Weights of a small GPT-style language model, trained from scratch on English Wikipedia.
Architecture: LayerNorm before each block, rotary positions, biases.
Training: 148M tokens, 4526 steps.
Each number is 500 + 40 x the weight over the matrix's rms, rounded and kept within 0 to 999. Layers, rows and columns count from 0. Numbers have three digits each.

# layer 2 attention key, 64x64, rms 0.162, rows 0-63, columns 0-63
493520497564399543444583524424542519517567544435499423414503552448552527413544486507476527536354470553491523576453413490408520499522524424535519484463519504527497510527467512551460521453479387
529502510499491484456451525480566508544441451578510487575536531455421500534464512534546488464485584543479472421540527488502561494470500547433473463521452523470495504505537518489504441493557496
511427517532500512580483475540506555466485478463533491541495515421471562495525540465508449458522428460476446455523526524459477524548518516498500502493538543472493523518526523541504504487532497
459589425509529517478457542412508471560567589558462529456465488580620430477477384495442563567330560526515594528521520389488539523428626458530540481474501450475518494579474462481483565472489531
485484491508467502533516466511482541502503489463491483487508533487483510525507508481500512474491468484491457497482510531468498495540491496502495509467526491488491505515512500509508485500499491
409722378497528503334350638425563361481488623638497590484521500727543361472444355550518643696317612505536729679388485418566498370163525433558589509461419323528468471550482409393369545534446456
434513497521505524555486550541553551518479513520533496493543519532491491551508522442473496512491466470469525515468516492511493486525481556535505566458447517525564464472517485497548492529497435
556518487505476462460513441479497463517561500486443519523450477503472513481460499550473491513522481515489478470506477521527543546540442465481457386492476526509479470504503461520528506501539503
555484508538462499532523484470491545493525504509524509515508518456533525480465500523518486459460500476465475538491613575455479537487532475519454527472562446524547430543479481458410441520495478
454471511536514445479500540534443561496498508483570502484565557522487522552520461449555539530543539513467483466466553496445440474480490475505497489513516472459542550490559560540519461492507505
472499448507496584550496540489482529502479484552485516547590422522467572471511458522554505468532491490490484497477424520539491500512427524514500454471481517551562467486466576530523482488507435
506474473507439550555436444507562485567542462471544504593520495487532443534480467530574452499510524549436530485509489441542476466446492468466508485459527485533504507527544532496484513455551514
514541478547544571403510522509537508504589549548511536536500500443554528437538474504511454527420513530464508402503500491581504504575534489549480487389511476549590504550480517577423517464479477
528501472474499455451492520482560565490508539512516488498501551504537492481529470447446497514452501523471497493541478510473501453545510483490544470466491535496510487516527509575538413489574470
579475470468484566399521515501457538544465504447426490515490456524486451441476504512475429410517501468501463555611490516455468460443449494525439482513492513504453528431524487552512481502450460
510475487535537508503508444416548538516445462558434503519548502506480478541568462478508492494482467485498547537498545521494539459500543548457553488524525504508499521564477522481570468447524466
498481489521484495459453528442521452542523501466508503565519540499537491548526523515454466453489523392475502519541547492512523481497577457506469516488506458490519527507527459467474462478517461
536503497531520493467496501486471462497520522473483529444508509484544546506421478428512519465484506447565519513542478540462475496543500474541492454512529523481448492486485453473504465486485449
454498534533460472549441515523482463502508542491529494595567568556451499540521559467502491515522532512469489510507510485534483514469457426486502479463508480481482501449550490454505500466520459
511532527478477511408546521505603396475518479510529465515542491479503507456441494468493449539530545483453453585479538451450548508501488477497459412560507448437551475470504516504508482522485501
511456478505496489439488423518442510485445528573472572543533473487494502515489470472505506487446514489521500462514532532492541505515462550451527419526529580523457512541493490485485496484484426
556489498504526507434503534475491456506486503494428548459459432461498483476529525512504515514540473544519519486514469462527515505541520483516450459516437495467457529549465488532479523434496501
527458507532469476530507460435480485489511504446462508496492522462553487485436525500447378489481529534479526501439547494463525526485483530505490494486441502533515496584467476481495556504510461
540497490450491581552549447536492514492473497476501469446470531496507507499433491524517508473535560528463450492474462547508490533464485535558506497479504443540447502456513550530518463498485473
506504488476495526503442496475553456540471496504517497522457561421517507473483529518506478487468469487478483484513483457504559515464563478469462555500483529457479538598502436484490450518566449
482540525519538498504513499523452538572493539483454509478488462507493454528560501502485527534511492441476585451466484572434486481544482541478458509519481469496497568603484519556607472486538482
451518492505570427542522474473531509528478478460526555486531463528535488520493504524520507479499452446511501497489454528478436529541461454495490457476483504518435520554527465476522508602459508
482486521501541478575532490512409506502465474557539534514551461503486491554501479464543519512485452535504507544482424519477469525509481444561521502488548499491509499545513488512464492477517447
539426484518530489381482497454507583523554501487500493458538466478471522429486435531480471418512478559467498475480548553489422485483535471477491457506469508506459473523536556482445508490477539
438562545472478515518434473469454459467542548515521507510534541488474517555535464523453417526494549500486505462529489520477541453558454516499522514525545462467532547531537537558532618565477482
559562506551513532505556549553510504509493536484556515494521485495525475506554535517479535560493550491486550512498488568516432493565468499524493526440529512500490522517464477559434442525467501
476541542531555509379511475538542493578550550501571500462507469478511553470511540539454483491466541488517522506505532438508414479572535456524477495506490519486532481526526510434527499490514517
455511481456525512515517431522460474576516526482482487484474511453480500495397525511479510509547534509479544451509519494569478480486560482520468550567481493448462453533532575473491488555561470
488549480509502550500422522494496468523513438515535489500500458513594505502495583476500452589527483501473530516481434444445458568521489470557496525502528523530425450546535538475485472461537539
503504474479405479487623344563373507510562457540537518504498448496391632448518457396433485516618521566589432306402491536509613496613478612584433471411423565501387512424563525450530489574393482
523472510492513525531514474528451509496448450461489475485503509484470533486521478472489460500513464534487400500477524512467526484526493464505498479536506527466523475483525534550486494507490515
473493489515495499496499477472498543517498504493511504485488525503494470495481517532507472490503510505500471487474504484497481502503484479486501512496504472505460482510487504529514485536482480
451665507532447489478316582475570430480469636574493582461551494629528406510522385536519607543366671452525685626476463412561428413366512412517613562407431367512541473578448394542416448500530472
532471492610454527468558533490544492532538549512529460503467494481512546469536489470487452496535537521517505575543455424506468488416561518513514533565466511521512523502458517543466517510531458
517497480486455460544544442541492451442510456435462497496493542481527497445493517453531487522471520438543540530578476497480483499465471552540517480490456516517405453451539531441551510487540504
489492464481536527487472526501506511470492455469482510448530531466544528474459494498545489476480465478466456539458532483466466487485553525468475509509537523492505479546455485532522549490483515
553413485513487516445481482501476514486504512502581547514564525486529472466453508534515392497465490494526473482501490516503514501532544468489488503485524439491568478497577515542519490505524495
526509457485525478446472506520497497467465470517480491474457503487495505513487514481540531520471439510473465529540497497505455520515495501486551527527439512469473468505503510557564570464527595
512463487506530541481493495472539483495468464553525525513469457490500505523468477493526567469507517496488508494554464505515444515457507493481510510550464481523572504538497518482507515429531520
562475498582505541477487532497512440551474512518514533484428487519468530499500502525480513486549561494573490513515421452534468515460524528511517522491508508514425528511453517496522468504495493
486484485505522497482475454470469541525479547485607502483511436424475522526474500489504462511436465499534453518520529419484466503485456475456506513519503488534585491524529484514510442512539472
488478508542500530483489491535521541509463481486514484483502511494521492498506477528504437508464462513479453515470548443502496480458572457471484534547504476474543548526473439578495487510500485
542528471421474499486474528468524508471495472474461519464481581558541470438526516510460539458531493542490552521496552530534566510495522508557505518556515497442507534501491558468555505516485555
466512504450478524514445414543494509493510517477584550533528518424499430515470463505516505489464499461522477488479523459478470496534431445525523467411510467513507506528532472471507463512531495
597506476521496521511542485560478412510500478522517509477442506555528528415526484502475508483526579509520503537565493519502505458488544478550547533522387519542445533470460525448434540540509486
447479462538472485508477522533527471501528518544509486573539459479499495548512504487520502483473499485530489523547451445491448473492479522507457456494492511529509510517507456489457466475506503
507486513520486525518513493472508444497466499470495429476541433487469492456528497476508526524538525513525443542541457503564537520427491546533551487544456512456525571397492502494502514558519489
490443490497491535481512516568434525525534453496538474475486516525539533459421504518554351508512507480521537519514554428484498506479554485506478538546544525474484511455462493579434505490498452
491508499475497498540541430486484487515489457488468474472472407468461521543474526432516534508485450452551507502468475542501509503486480489463508449465512505513517503521527478440495537527529488
491492491538532500495516589485454535530567538499488455528551544588512484444560530536434490515488480522480510527465486504491526486508499548512516548541512538457532493459437490545437512468469497
516518507475471476568533398485490529463468454437468563514506502499476532477523473481439510478493473497534502453432503529518507502517492506514534501450532487569461495594489503446546517531520457
538489523488509541513548523446474535471501481459487452453424505530502473522537466513496516521490456568510527518471543523554546531508485557494456487611540551454509539478474461487507543505479504
477448538484465445507500448523482519505512532509549543492474467480508536506442522509528468547522470528439487492439537444484470524501484532437463459480573477494524436527536521544531437542481413
526517479457494492521512475500506488459526522456439553532538509445496485497487513505468489417482501400549573479538475479483449558504515461524527434445480478510502528557527526420503434490501508
528473468563489494468496531469546442481519488565561551526485527529480533455512441488459505480534514518556539421481518599494512482493608491480453547532550536490494540550471463496496542468451503
442500531492522457567476521561484544515520527442514506516540541497552495522501586578565446511511510490477479476427530474487453552560482507529474479415549460447478447491492514531491405541467486
501504485538481520445480573499544487535546513516433465527489464442491488532482470477531525440513527505479543537551433469521457526439530483494527507543415519445551562500479522502523522483526503
475446445492516478454524531528531472492502508574502533508481484486508466486561554447482518396533571474503507568495490451445459495471532491493468452560529552505481543496424434526430489442496515
482500506564506512484507492486548469460536566556545466474613485511457474457585499538509507472571577548514443530519564490492568471451525534515480478553542505495552522397453496482495472493474482